Weights of a small GPT-style language model, trained from scratch on English Wikipedia: capped logits, 267M tokens.
Each number is 128 + 24 x the weight over its row's rms, rounded and kept within 0 to 255. Layers, rows and columns count from 0. The size above them is the row's rms in percent of the matrix's.

# layer 5 MLP down, 224x448, rms 0.0511, rows 0-61, columns 224-335
size [100 104  97  99 103 101 104  97  96  99 100  99  99 107 101 101 101 102 100  99  97 100 104  99  98 111 101 103  95 100  99 100 102 102  99 103  99 102  97  96 106 102  98 102 100  96 102 102 101 103  97  96  97  98 103 105  99 112 105  97 100  96]
[[113 120 114 236 153 163  92 127 102 142 134 113 104  54 145 130 129  86 164 141 144 143 107 138 126 120 106 163 103 127  97 121  86 149 110 132 162 114 124 119 152 180 125  85 145 175 111  88 128  82 158  81 138 122 157 138 162 134 113 110 115 141 148 105 120 109  86 110 118 147 131 110 122 112 123 116 113 175  99 111 171 109 147 159 107 148 130 115 130 113  67 146  72 119 130  91 115  62 142 121  91 124 137  92 171  98  80 113 130 200 130 130]
 [187 123 131 163 115 112 133 118 133 139 154 142 178 162  86 139 131  91 173 113 148 129  64 126 162 130 144 101 153  98 140 120 113  86 153 127 150 146 146 137 142 129 125 108 132 140 114 127 152  96 134 131 108 143 138 100 144 126  92 108 122 127  49 122 138  80 122  86 122 108 111 121 183  93 113 129 171 100  87 151 124 121 108 139 151 118 115  99 121 109  93 103 124 167  98 137 133 112 123 115 122 119 146 190 131 118 118 118 136 145  93  75]
 [121 145 145 103 119 105 115 152 132 117  80 187 112 125 118 197 137 144 129 127 133 159 150 140 137 114  84 148 175  87 136 118 137 134 146 138  87 132 116 153 166 131 150  97 131 173 106 115 125 115 156 105 145 134 135 127 136 141 162 143 132 105  92 131 105 124 153  81 136 130 135 168 145  89 149 171 144 139 127 131 119 152 106 124 122 168 136  89 121 117 150 157 144 142 125 125  96 152 140 129 128 131 100 144 139 147 158 140  86  98 128 113]
 [ 97 148 161 129 149  94 129 132 166 111 115 119 128 109  96 127 124 134 112 131 124 132 159 120 149 126 126 123  82 113 134 156 166 150 118 137 129  85 106 126 151  90  83  99 121 142 137 123 136  98 158 124  98  78 159 113 162 116 104 140 123 129 133 107 149 141  87 137 133 162 129  92 125 151 150 115 151 103 164  98 132  53 148 110 148 128 113 127 152  93 144 131 130  85 160 114 131 104 126 114 150 142 136 154 119 162 154 117  96 121 141 162]
 [100  92 143  99 127 113  99 143 138 112 122 143 154 122 143 163 180 107 122 129 146 124 132 138 120 125 113 107 147 135 107 113 133 121 167 146 128 145  96  80 137  88 167 117 112 129  79  92 127 109 124 174 143 115 132 101  88 122 117 126 119 136 131 164 120 149 121  95 143 118  91 130 157 116 100 103 151 158 130 150 126 148 142  85 128 141 126 118 147  88 111 147 103 137  89 121 111 102 177 123 119 139 135 115 129 124 141 124 132  87 140 117]
 [120 143 153 114 115 133 126 141 157 144 111 139 167 103 151 138 103 118 170 137 114  89 113 123 187 119 150 135 152 112 178 108 106 137 101  80 130 152 131 167 155 102 146 144 149  98 149 115 127  71 103 166 110 135 109 150 130 109 119  92 106 102 122 114 121 119 140 134 158  78 107 154 114 114 116 126  85  87 132 135 107 113 111 147 146 105 133 165 114 147 104 134  97 154  76 131 138 111 122 151 117 142 146 136 162 129 104 107 115 117 135  84]
 [ 99 154 131 186 143 127 135 147 142 128 146 130  84 141 162 112 135 183 114 146 146 110  89 108 141 144 133 129 135 149 101 150 132 139 102 117 171 112  92 107 143 124 153 121 126 108 124 116 124 155  92 108 191 149 129  95 128 122 108 123 112 109 139 148 168 101 128 142 117 121 167 175 134 148 141 155 134 134  97 132 157 125 116 114 152 143 109 104 131 151 129 112 113 129 160 168 130 115 127 172 173 167 158 147 133  83 131 113 122 137 138 127]
 [ 89 112 154 172  85 104 132  95 120 158 142 180 147 127 148 154 140 126 149 154 140 108 114 104 122 145 154 115 156 112 105 160 135  89 123 158 121 172  71 137 126  84 117 138 120 158 111 157 172 149 127 100 115 147 153 127  81 135 150 150 158 143 103 108  84 125 118 158 154 135 171 100 150 136 115 137 144 100 124 129 148 171 129 111 119 137 133 123 100 142 125 165 123 139 115 131 130 126 186 126 168 127 141 165 147 197 125 134 161 105 118 142]
 [138 142 141  87 151 171 155  83 129 151 114 100 108 186  84  62 136 154 127 105 130 133 117 128 132 104 117 159 107 160 149 168 137  97 103 123 147 149 112 109 148 147 129 152 120 144 150 105  71 108 114 139 118  73 170 155 134 118 104  86 129 130 168 118 113 132 111  63 140 148 127 145  83  84 111 151 144 150 108 115  93  65 141  78 112 170 104 123 146 116 150 113 149  99 161 132 105 129 103 114 113  84 106 131 150 118 130 136 124 179 146 111]
 [138 111 106 100 164 125 152 140  83  86  78 127  66 177 139 131 129 158 158 130 140 107 155 172 143  81 152 116 124 107 113 108  93 123 162 114 144 119 154 145 117 130 145 120 113 131 138  89 139 122  82 115 178 124 116 124 139  98 163 125 122 114 112 127 172 136 135 108 111 168 116 155 146 125 110 160 171 112 136 118 121 118  95  95 116 100 174 151 153 119 113 134 123 122  92 140 159 163  85  95 111 116  89 122  92 187 164 145 100 131 117 127]
 [106 157 160 174 122 118  98 136 159 150  82 140 113  99 140 100 176 129  90 126 101 122 105  77 132 125 111 124 128 121 139 148  95 130 118 113 113 147 142 141 140 140 151 127 124 151 121 114 117 131 159 120 114 170 134 119 135 104  70 111 134 131 140 113 114 135  86 114 117 180 102 143 115 107  96 124 118 163 114  92 118 108 135 123 163 123 130 128 130 162 123 116 116 113 117 130 147 149 110 127 145 140 152  65 134 108 135 148 106  93 168 115]
 [147 130 116 152 114 128 142 161 145 154 136 111 127 118 182 157  94 100 107 131 110 110 129 125 131 108 115 116 149 142  90 104 110 188  79 193 126 160 119 106 112 134 130 164 138 124  96  84 126 141 161 132 113 112  96 130 153 127 128 116 134 115 103 129 161 157  97 139 109 118 123 114 155 108 143 126 157 140 151 157 124 132  88  91 167 112 135 153 123 114 132 122 111 101 136 106 137 113 118 126 132 156 110 138 129  95 140 126 140 117 130 156]
 [175  70 136 141 127 108 148 121 139 109 147 143 118 169  44  94 116 137 159 131 160 128  85 150  92  89 101 119 128 131  92 132 152 136 130  93 118 146 155 162 111 109 134 120 145 131  94 156 151 136 141 112 139 131 139 193 156 157 122 155 121  94 122 150 132 115 134 115 159 158 157 102 132  86 162 123 128 185 124  98 189 141 114 107  87  39 150 153 107  88 115 124 138 119 122 159 132 153 119 128 124  87 123 107 109 177 117 149 137 168 116 107]
 [104 170 146 113 178 145 102 108 131 120 121 145 100 132 145 178 128 121 142 102 150  85 131 144 153 109 109  97 155 120 126 126 155 136 173 111  93 183  93 150 123 112 132 103 176 149 130 142 129 103 120  97 101 114 138  97 144 106 135 194 124 146 128 138 146 127 135  93  83 160 141 159  73  95 139 123 139 138 133 111 100 123 134  87 153 140 137 108 145 111 168 145 133 146 145 135 131 113 142  94  96 133 117 145 117 115 108 145 125 132 102  64]
 [132 143 132 142 107 141 115 140 151 179 101 114 145 120 138 125  88 145  78 171 154 101 130 107 105 135 166 134 111 193 135 128 130 147 128 139 151  79 117 104 167 142 105  99 101  87 132 146 168 138  98 120 125 138 144 109 155 171 134  92 152 143 159 115 138 111 150 115 106 111 109 139 111 119 134 144 100 103 122  87 108 121 148 169 107 159 126  90 152 120 140 128 128 111 128 162 130 101 115 107 133 101 164 137  92 109 125  72 135 110 141 156]
 [ 94 104  84 115 131 159 113 100 145  73 142 104  82 103 145 144 129 126 160  95 107 149 131 142 122 143 120 135 127 131 157 121 124 139 152 154 149 139 124 107 132 113 108 116 158 163 133 125 157 142 130  76 112 115  93 176 131 138 147 101 108 118  84  77 132 150 130 114 181 151 124 105 132  88 114 140 130 106 139 126 141 102 139 153 127 138 148  98 162  92 127 103 139 136  79 109 107 154 115 148 119 122  83 150 134 123 186 114 111 151 117 103]
 [123 126 119 144 165 131 102 199 108 112 154 124 125 163 122 112 106 125 133 132 153 116 127  95 129 105 112 161 137 143 114 115 156 109 161 108 170 145 129  89 120  29 131 102 127 134  87 123 116 127 123 136 104 122 127 160 113 116  91 103 133 143 167 172 106 140 136 104 104 126 171 152 124 153 129 134 102 143 115  99 143 109 102 115 150 143 105 124  98 112 115 110 152 129 132 113 151 110 117  98 104  84 109 113 122 165  95 141 146 141  72  69]
 [112  91 110  97 158 147 183  95 157 108 115 147 131 111 130  96  93 200 169 141 116 137 141 135 126 131 135 122 144 114 135 123 131 123  99 104 136  95 125  89 140 124 136 147 133 157 130 118 156 139 152 146  72 136 122 127 133 101 114 140 104 128 140 127 141  99 165 140 158 143 141 163 111 163 139 119 109 133 114  82 120 128 106 122 124  96 106 174 133 156 186 117 109 130 155 144 157 123 119 121 133 151 128 116 132 170 134  98 141 123 121 126]
 [145 121 141 135 137 115 173 126 144 137  77 129 117 132 190  89 112 142 101  95 111 122 134 120 143 126  92 133 128  84 139  97 106 158  68 145 149 112  80 119 114 136 102  86 140 135 154 140 126 109 117 131 120 105 118 135 178  88 115 139 137 168 167 142 162 108 149 141 147 144 121 143 122 132 129  92 134  71 130 121 134  87 129 113 130 137  70 147 137 120  63  60 147 110 156 120 174 123 104 132 138 141 189 138 159 131  88 128  90 108 153 138]
 [167 137 117 162 124 114  93 137 130 122 223 130  93 131 119 143  98 133 172 122 126 141 147 152 120 151 140 132 148 152 152 142 104 160 114 136 144 152 120  93 142 141 131 158 133 130 120 155 134 164 146 133 141 135 136 153 172 153 128 121  91 128 103 128 102 137 113 149  86 119 147 134 103 114 140 101 124 157 168 150 134 118 129 151 134 149 141  96 131 104 127 165 116 159 128 155 124 151 126 149  88 152 124 106 135 168 107  84 165 132 109 137]
 [131 117 127 116 116 176 123 120 111 151 127 160 156 127 144 121 115 119 104 131 125 120 147 129 126 106 116  98  98 110 104 133 149 139 117 165 162 120 119 147  88 137 161 139  90 126 122  96  83 117 143 128 124 145  82 144 124 123 145 119 140 174 100  92 121 139 119 118 115 112 158 132 131 147  96 190 112 130 151 131 135 142 120  92 100 124  98 139 147 153 120 125 169 157 147 113 134 136 146  86 117  94 126  77 164 146 115 150 118 118 156 178]
 [ 99 133 122  85 126 132 167 120 129 130 120  92 142 120 172 114 146  95 184 118 123 125 104 152 169  92  86 141 173 122 133 132  91 153 123 135 105 150 136 204 133 127 125 130 117 134  97  93 130 123 102 119 119 129 128 120 133 111 104  98 145 150 100 119 112 155  90 110 113 109 119 166 167 115 142 142 122 161 172 158 146 127 121 126  98 118 122 107 159 132 125 167 130 162  97 148 118  97 145 120 109 124 114 132 107 131 166 151 105 144 160 154]
 [123 128 143 120 121 163 139 138 108  94 115 175 148 150  98 116 111 103 102 172 134  92 118 130 163 155  88 144  96 125 117 102 117 123 150 117 163 174 128 135 147 145  99 105 126 150 155 133 130 121 132  82 149 110 136 100 113 126 174  80 122 128 119 123 174 124 123  97 147 125 117 115 146  84 158 191 110 130 150 143 151 123 160 125 180 157 146 147 109 121 121 146 157 138  99 117 125 104 140 138  75 138 157 138 146 142  94 166 133 135 113 150]
 [139 128 143 143 149 151 136 144 176 133 129 138 108 118 148 118 179 174 125 125 114  90 136 122 145 113 101 112 115 114 139 145 126 135 120 142 134 120 114 141 107 147  89 137 141 157 127 122 112 109 136 121 113 148 145 132 132 154 129 110 116 122  80 125 163 116 124 121  91 120 167 120 110 140 128 141 148 137  98  96 147 127 130 126 120  90 123 102 191 105 124 140 119 119 134  99 120 113 148 122 141 123 114 144 100  86 122  92 110 141 171 115]
 [114 139  86 139 135 121 133  99 146 157 112 109 103 136 130 128 117 136 125 129 126 145 132 118 112 179  96 148 145 117  76 120  72 128 144 100 145 138 108 141 127 124 109 121 114 138 107 100 135 153 129  98 115 137 120  88 151 134 121 126 111 170 103 161 123 129 117 164 152 151 104 126  97 153 121 126 115 109 166  98 147 138 102 110 115 144 127 155 129 135 144 137 149 133 151 169 138  93 115 123 154 137 109 166  84 133  79 121 177 168 118 129]
 [153 173 113 118 140 135 127 106 138 133  99 129 143 115 134  85 126 143 118 142  42 131 102 122 114 111 157 162 122 107 127  63 110 141 137  94 131 125  72 109 156 158  97 105  98 119 172 173  96 143  96 148  93  83 159 132 141 160 153 146 153 151 146  98 176 137 188 139 148 152 116 110 120 121 160 152 121  99 199 101 119  93 156 120 166 103 121 143 123 111  94 126  63  99 119 121 130 123 120 141 111 137 151 152 142 149 138 158 151 149 119 134]
 [120  97  97  91  75 152 133 133  97 186 144 113  96 123 165 173  95 109 118 144 145 122 194 150 146 123 125 118 163 113 113 137 134 121 125 156 138 109 132 119 110 133 134 112 110 144 150  98 146 147 118 103 128  85 105 117 104 117 126  98 156 107 173 136 125 116 122 127 133 126 169 124 113 145 120 110 128 144 123 132 103 137 137 147 127  77 125  78 113  84 136 115 119 154  89  71 189 132 202 136 133 110 176 153  67 160 153 112 124 166 165 146]
 [100 125 122 141 159 109 116 120 121 147 118 124 116 164 104 139 113 144 148 163 127 120 115 158 130 106  93 126 117 125  97 149  89 141  65 142 134 121 156 174 138 179 145 107 114  91 163 137 122 120 103  99 132 123  76 128  87 110 160 108 125 133 125 136 112 162 157  94 126 126 133 150  99 124 150 108 134 151 104 128 176 176 122 123 120 117  89 141 150 146 145 106 132 189 109 171 174 135 119 114 121 148 125 147 108 130 141 159 164  93 124  89]
 [165 107 180 126 130 164 128  92 150 119 133 122  94 111 156 116  95 144 169  97 140  80 150 115 166 147 153 151 148 137 130 151  82 116 117  82 172  99 172 121 127 119 152 109 120 121 117 114 133 122 155 124 108 132  98 138 173 146 112 134 156 119 139 163 122 145 166 106 138 190 111  82 121  86 155  56 146 167 145 142 102  79 196 134 138 122 119 129 142 140 141 142 100 106 134 156 129 124 154 149 148 118 125 120 144 182 132 117 122 132 153 116]
 [166 136 143 115 163 120 113  80 100 149  95  98 124 121 144 189 111 109 144 137  90 149  89 129 121 136 111 116 175 136  91 145 169 117 112 156 136 177 115 133 132 178  88 116 121 102 126 128 100 104 112 161 170 165 120 130 142 167 138 126  93  90 132 143 154 133 124 118 125  96 137 145 101 101 144 161 132 121 132 168 104 124  97 143 139 106 113 132  95 137  96 151 122 100 106 137 131 108 126 127 109 133 119 116 119 118  99 127 133 126  88 149]
 [ 80 138 147 100 139 148 111 154 166  85  91 120 110 102 127 152 139 116 108 155 150 111 114 159  97 169 147 138 128 133 115 145 131 121 149 120 119 119 120  96 108 122 117 166  86 113 126 155 127 137 147 111 107 127 127 128  75  72 103 148 128 105 167 123  88  95 136 131 131 136 158 151 113 110  76 133 113 152 165 151 128  91 175 127 183 127 135 116 113 161 113 106 121 126 110 110 107 143 127 109 118 142 123 101 118 146 115 158  71 138 112 159]
 [146 118  38 147 133 145  51 141 131  83 112 131 105 122 124 139  95 130 146 129  92 131 138 126 143 120  72 178 125 114 145 127 132  78 140 161 130 156 132  90 126 177 138 174 150 126 113  89 169 136 113 159 158 172 137 108 134 132 154 137 114 112 137 122 145 123 105  84  76 155 113  83 142 128 130 141 131 112 140 150 112 155 155  87 106 132 111 137 123 158 138 152 103 149  97 123 116 125 133 117 130 133 157 105 138 123 133 132 124 105 117 120]
 [133 163 126  93 130 110 144 118 125 112 175 113  89 170 153 174 114  95 155 129 150 120 121 156 138 129 164 152 130 149  93 129 145 141 120 173 121 121 100 160 110 135 112 132  89 117 120 160 155 144 152 132 132 112 137 136 123 115 152 145 117 129 158 144  99 113  98 148 157 136 132  98  79 119 150 144 123 111 131 139 131 134 162 140 115 120  93 135 149 151 127 124 174 127 135 105 135 141  93 174 114 142 115 162 134 122 124 139 111 138 161 126]
 [137 118 150 106 136 186  96 146  93 109 110  93 111 117 131 117 127 137 137 134 135 136 125 157 117 136  83 130 155 129 102 151 157 127 137 170 144 128 132  87  94 128 117 128 189 112 113 114  95  87 128 123  93 113 100 139  83 103 128 155 132 156  93 118 125 124 116 112 106 105 143 100 123 124 125 155 132 164 136 124  91 142 184  89 136 140 143 126 112 161 109 130 105 124 117 153 150 128 130 116  99 134  98 180  90 180 129 146 158 125 105 146]
 [134 130 152 147 161  95 107 125 126 110 112 136 101 136 128 110 121  87 122  93 111  97  91 128 147 151  96 128 105 124 101 116  97 107 153 144 145 134 144 110 142 104 144 118 123  95 127 135  88 149 158 147 163 104 104 123 137 102 102 142 139 122 128 164 107 168 116  87 139 106 159 121 126 162 129 139 131 131 129 157 137 127 128 122 115 105 151 115  95 126 113 110 108 119  80 153 148 151 171 129 127 130 121 143 114 146 157 122 168 175 103 130]
 [148 153  96 120 167 172 149 108 115 134 114 130 145 165 167 142 120 127 126 122 134 106  92 118 139 128 110  92 113 128 106 149 140 162 143 152 154 120 160 133 133 113 147 130 100 114 120 105  94 125 145 168 153 134 121 197 110 153 135 104  96 123 128 138 129 100 142 138 125 123 117 182 134 131 129 128 136  93  96 129 172 116 115 145 185 108  76 121 105 151 152 162 185 148 139 145 174  98 174 141 115 138 151 133 133 107 134 150 120 105 112 108]
 [147  84 124 182 135 169 156 114 128 191  90 141 103 109 113  85 121 133 142 152  68 144 104  86 107 111  90 152  91 139  99 141 121 132 148 106 128 100  97 124 115 136 133 108 104 134 151 146 141 135 137 148 138 128 133 107 142 175 114 117 130 122 112 172 141  89  66 129 167 118 104 151 160 106 124  77 114 164 172 134 104  93  81 139  80 144 149 148 141 141 131 109 113 137 183 108 113 145 135 163 114 129 148 103 168 121 100 131  90 160 142 133]
 [141 122 128 140 104 154 154 136 139 141 140 116 135 143 164 130 186 180 101 145  96 150 147 102 125 112 128 147 162 130 168 111 111 145 103 157  92 117  87 134 144 134 127 117 118 150 112 124 102 121 116 135 153 128 150 106 137 121 126 110 113 118 134 130 136 116 159 135  83 136 106 145 128 142 114 119 124 137 167 139 135 121 152 127 109 106 131 106 113 130 115 137  74 157 120 178 129 134 138 178 146 117 141 209 148 113 163 103  82 144  93 114]
 [119 117 151 133  97 103  71 143 101 127 126 110 151 135 150 126  89 152 172 144  93 124 183 118 126 161  82 141 162 147 125 159 151 154 180 150 145 134 159 124 106 106  85 144 119 126  55  92 118 127 134  98 102 160 137 159 123 112 131 128 130 171 121 101 109 115 117 131 132 138 115 121  76 114 112 153 153 108 114 128  95 121 165 116  98 138 151 161 110 131 182 122 151 177 125  93 140 133 137 138 118 128 142 150 157 154 109 154 130 129  68 129]
 [120 181  79  77 111 104  99 133 134 140 108 149 150 156 126 169 171 118 149 133 102  93 120 128 132 114 133 144 157 129 127 109 153 152 105 154 164 137 171 145 154 116 103 107 145 127 145 110 139 135  96 144 131 102  92  75 152  91 148 123 169 145 120 130 121 128 133 113 126 105  98 131 113 126 152 141 150 107 105 140 142 106 113  93 119 144 130 144 137 140 122 110  94  84 113 111 120 122 144 146 142 147 144 175 140 131 149 153 100 119 122 110]
 [136 124  79 140 171 173  94  97 127 112 180 116 160 137 123 148 169 112 131 136 117 124 157 121 116 162 122 123  97 155 124 181 154 125 123 105 121 117 123 145 127 114 118 169 107 115 140 133 100 135  92 148 189 135 159 124 146 141 176 126 123 145 122 162 117 144 115 102 160 136 163 147 171 124 147 135 144 115 131 120 149 160  88 114 118 164 120 105 129 142 166 130 175  86 131 166  97 164 133 107 106  83  94  98 119 142 145 170 137 154 140 155]
 [172 111 160 127  91 158 119 180 190 143  89 148 184 121 107 130  88 144 119 122 138 125 158 125 185 161 119 140 136 126 115  74 103 173  99 115 128  80 146 116  93 173 133 112 129 139  66 155  96 157 138 102 101 113 169 138 133 129 111  92 161 147  68 124 140 104 148 160 188 100 100 150 135 125 170 124 120 153 138 141 141 125 173 105 151 121  98  97 143 123 110 107 165 124 109 117 119 144 111 113 120 158 184 125 136  78  78 105 151 123 133  99]
 [ 97 143 170 114 166 100 148 135 130 113 152 130 133 128 186 119 115 136 118 147 117 143 113 142 108 144 122 123 136 122 102 154 119 140 127 129 147 178 132 128 135 108 148  86 136 172 137 152 133  84 143 115 148 153  95 106 110  66 115 125 100 125 172 103 129 150 148 144 122 126 125 136 118 134 151 145  92 128 109 102 129 148 120  85 121 110 130 103  77 139 116 120 126 129  98 129 180 104 157 133 130 102 104 158 123 142 130 147 112 147 165 108]
 [153 143 142  99 124 128 152 112 147 129 145  96 125 180 169 140 100 129  87 141 140 144 141 123 117 155 167 113 152 176 125 171 175  94 110 168 128 121 100 100 117  91 110 122 109 143 104 137 107 166 163 180 128 110  87 131 137 133 136 118 121 123 140 171 114 156 132 162 115 142 132 124  97 122 151 116 120 130 157 142 136  86 170 151 118 124 146 166 116 115  90 159 107 115 114  78 102 135 145 121 114 127 143 129 114 102 169 143 129 135 115 126]
 [146 107 185 107 142 130 118  95 117 146  79 141 146  99 108 114 112 140 142 130 122  45 124 126 132 154  84 150 160 122 144 178 134 145 144 100 132 122 116 127 104  84  80 119 120 135 122 138 156 122  94 127 144 132 150 105 114 153 132 132 100 101 100 167 185 132  77 115 165 144 116 146 121 129 112 102 142 123 161  82 154 105 118 122 149 141 125  84 108 116 125 150 126 120 123 131 162 102 114 142  87 100 147 150 162 151 129 109 144 128  96 105]
 [142 154  97 144 164 130 102 135 139 104 137 109 111 111 157 130 129 118 127 146 136 157 149 150  91 128 132 120 129 129 156 148 134 106 147 149 144 149 141 103 144 156 133 144 120 110 112 139 159 124 133 152 156 131  97 102 115 135 104 112  82 117 133 134 135 170 142 153 122 151 126 122 134 154 129 133 159 168 136 127 110  86 142 154 143 144 137 148 121  51 138 152 144 122 135 161 134 112 100  89 165 101 170 112 101  81  86 114 158 105  91 118]
 [139 151 121 165 129 115 101 126 136 127 126 154 140 123 103 118 132 135 116 107 143  87  98 120 105  69  49 108 141 105 150 138 130 111 179 149 130 138 129  87 168 104 124 120 154 139 153 129 141 151 135  99 133 114 149 100 157 110 104 158 163 158 140  75 134 129 170 139 130 166 100 157 118 113  99 133 110 128 103 127 139 126 107 124 144 107 149 104 151 123 156 172 163 156  85 122 123 124 120 136 104 120 112 179 155 106 149 135 112 134 105 122]
 [114 120 149 136  79 112 104 191 160 101 107 140 114 193 130 148 132 117  98 161 162 141 119 144 189  89 159 110 100 139 149 125  93 135 124 164 119 124  97 127 147 148 134  96 170  92 127 114 128 132 151 117 125  97 116 109 132 149 132 109 174 130 132 130 155 124 135 114 144 119  98  87 151 110 159 103 138  88 103 130  87 131 124 106 139 101 119 107 117 158 135 161  82 132  75 148  91  81 153 138  95 122 120 150 100 121 124 123 134 123 142 133]
 [ 73 123 136 107 112 154 146 169 108 166 105 141 114 155 148 118 112 107 100 116 135 125  95 130 155 111 189 131 121 151 147 142 161 162 102 137 118 150 171 144 151 129 124 123  95 157 140  73 133 116  96 117 153 112 161 115 159 139 141 136 101 116 134 135 161 120 101 122  90  94 110 143 159 123 133 153 138 125 135  94 110  91 118 138 116 102 111 137 132 113 155 120 118 160 191 145 152 136 155 115 101 114  74 134  60 104 142 148 123 170 167 177]
 [135 166 125 151  95 127 126 146 132 137 129  95 118 146 106 117 121 100 153 121 137 104 108 151 130 160 166 123 128 106 136 138 132 137 155  54 123 115  85 173 128 152 110 103 109 143 151 157 167 117 168 122 103 160 112 155 123 102 143 133 133 112 135 143 169  82 108 151 123 139 128 126 121 144 125 124 116 131 146 158 121 133 126 124 112 121 123 149 120 118 115 133  93 147 132 123 138 107 118 131 155 158 102 149 157 144  97 107 169 103 112 111]
 [123 149 118 158 148 101 133 110 110 140 105 131 137 119 174 142 148  99 146 108 115 128  83 119 100 123 110 132 115 117 133 109 170 152 161 172 153 131 130 160 113 120 119 134 153 111  93 104 139 162  99 160 144 152 119 116 118  77 103 137 137 150 129 111 112 151  91 167 158 143 102 143 137 158 107 138 103  81 130  92 103 105 170  96 152 128 162 104 105 120 119 123 157 115 182  83 149 129 126 121 141  89 156 135 138 118 126 138 129 225 139 128]
 [ 91 165 138 133 117 134 112 147 162  95 103 111  79 119 109 103 143 108 155 140 169 123 108 110 140 158 117 137 100 154  88  90  89 161 135 114  95 114 129 116 160 130 153 158 142 119  91 101 133 123 135 102 125 123 146 171 139 179 117 104 163 129 136 133 138 180 142 125 113 116 122 170 144 139 136 144 145 134 127 157 158 144 132 127 111 109  92  98 171 138 166 166  60 136 151  92 111 103 111 117 125  62 128 123 153 135 133 146 108 120 146 105]
 [122 161 128 128 147 171 152 132 113 230 143 140 115  90 138 128 104 111 121 135 134 159 124 167 130 140 173 120 172 152 173 161 121 117 124 116 123 121 117 131 155 121 139 104 133 120  99 108 160 124 150 127 125 139  98  99 149 104 100 118 139  79  84 134 133 125 146 150 100 105 113 103 132 137 151 139  96 153 109 178 149 123 107 127 100 162 153 118 195 131 165 122 123 168 181 161 125 140 165 114 149 139 111 115 115 126 131  99 112 118 168 116]
 [ 58 122 123  98 137 149 144 117 122 113 130 104 152  89 179 151 101 114 145 131 141  97 128 136 107 158 119 130 166 110  96 130 121 112 130 168 152 121 144 122 127  76 168 127 117  96 143 125 133 136 122 119 118 112 165  85 109  89 159 177 120 184 142 153 125 122 143 138 135 125 132 117 157 152 131  96 129  93 159 113 116 143 152 110 148 137 102 132 125 170 142 124  89 147 179 103 104 120 154 120 124 148 139 133 149 117 115 160 114  71 150 166]
 [131 163 136 109  98  91 128 130 128  90 115 126 125 123 137 101 124 119 132 132 161 129 112 144  76 118 130 144 110 127 111 155 111 109 106 115  94 137 100 159 105 112 140 152 125 146 152 101  94 174 108 134 129 115 111 131 124 113 135 172 129  96 179  91 103 157 131 131 162 132 120 128 109 113 121 110 145 137 104 108 129 155  93 120 110 155 164 121 136 146 125 118 180 112 109 147  59 113 129 115  69 124 118 142 165 147  86 124 124 128 116 135]
 [149 103 121 134 124 152 105 181  91 124 118 149 116 104 158 147 133 131 104 135 143 131 112 124  87  85 112 133 111 103 143 104 121 134 122 110  82 121 148 166 110 131 141 100 148  91 128  65 132 101 125  97 132  63 133 165 113 129 147 129 103 109  90 165  99 169 127 132 122 132 142  94 169 134 134 112 127 121 129 118 144 175 118 101 133 124 124 128 153 150 142 101 130 129 162 160 113  92 143 139 101 134 139 139 101 137 143 161 103 160  94 140]
 [145 112 123 204 170 178 128 148 131 130 134 159 118  77 104 136 115  94 132 117 138 151 110 119 135 117 112 118 114 105 103 172 159 159  93 122 135 117  98 109 144 148 125 109 110 124 123 128 153 113 157 125 159 125 113 108 135 147 126 148 105 105  41 135 127 135 111 145 139  84 117 133 155  64  90 114 116 110 137 121 133 154 143 130 148 154 121 140 108 128 152 178 138 143  98  76  90 132 103 114 116 151  91 119 139  92  68 138 161  95 126 163]
 [143 119 107 122 132 159 117  89 146 104 143 152 114  85 108 110 114 145 127  83 144  92  94 161 120 148  94  67 119 149 102 156 109 129 125 123 131 139 170 125 126 111 190 122 116 164  87 117 112  81 119 136 125 113  90 152  93  74 111 140 122 122 137 174 109 134 148 148 129 179 114 142 138 110 124 139 107 164  69 108 101  98  85 108 101 132 130 122 103 122 148 125 152 136  84 130 117 126 112  88 116  97 140 122 116 143 154 136 124 116 154 101]
 [176 137 159 103 146 135 111 141 162  94 143 127 120 153  48 134 102 151  88  99 134 107 158 130 132 135 124 116  91 127  83 129 144 107 141 113 127 143 135  96 179 116 109 107 107 144 130 110 110 125 180 108 105 123 116  92 164 110 126 124  83 137 127 113 136 154 141 125 144 121 145 137 121 128 145 124 131 117 108 138 111 141 137 112 110  94 112 153 118  98 117 109 112  96 152 110  95 119 152  92 129 107 130 172 148 157 105 145 108 116 181 123]
 [113 135  88  68 133 168 111 130 138 134 114 119 130 150 122 120 104 117 172 129 119 120 119 133 109 111  91 121 113 132 159 120 149 107 147 108  90 157 132 113 137 128  82  95 131 102 147 159 147 125 137 155  92  77 103  80 107 118 141 152  91 172 128 128 126 103 176 121 166 155 101 153 155 117 100 137 106 142 103 165  85 135  88 148 111 162 117 128 124 143 123 100 148 128  83 116 106 140 151 152 154 111 133 131 166 141 156 155 129 115 103  99]
 [139 142 124  96 109 135 117 134 133 110 141 135 139  64 152 115 128 161 121 150 106 110 103 125 152 134  88 137 122 129 182 101 138 142 103 114 110 108 170 139 110 124 142 141 135 137 129 156 159 134 130 144 163 162 122 149 124 124 123 113 174 112 127  97 118 137 143 121 181 174 115 132 189 115 149 140  94 139  94 145 137  99 109 165 126 146 159 108 141 151 105 154 142 129 160 109 153 108 113 115 127  77 124 133 172 120 147  93 102 127 102 115]
 [113 163 124 139 142 134 158  82  97 116 141 142 141 122 110 106 125 101 116 104 107 156 157 177 142 124 132 165 122 124 147 103 127 120 128 144 140  94 124 125  75 138 131 132 104 153 172 110  96 153 110 141 135 113 123 114 121 101 117 136 142 143 141 143 118 128 114 148 135 153 133  95  97 114  91 147 112 153 130 166  77 144 136 118 138 119 100 130 137 103 151  89 148 128 106 128 107 148 156  99 111 135 158 127 135 109 122 120  90 150 118 108]]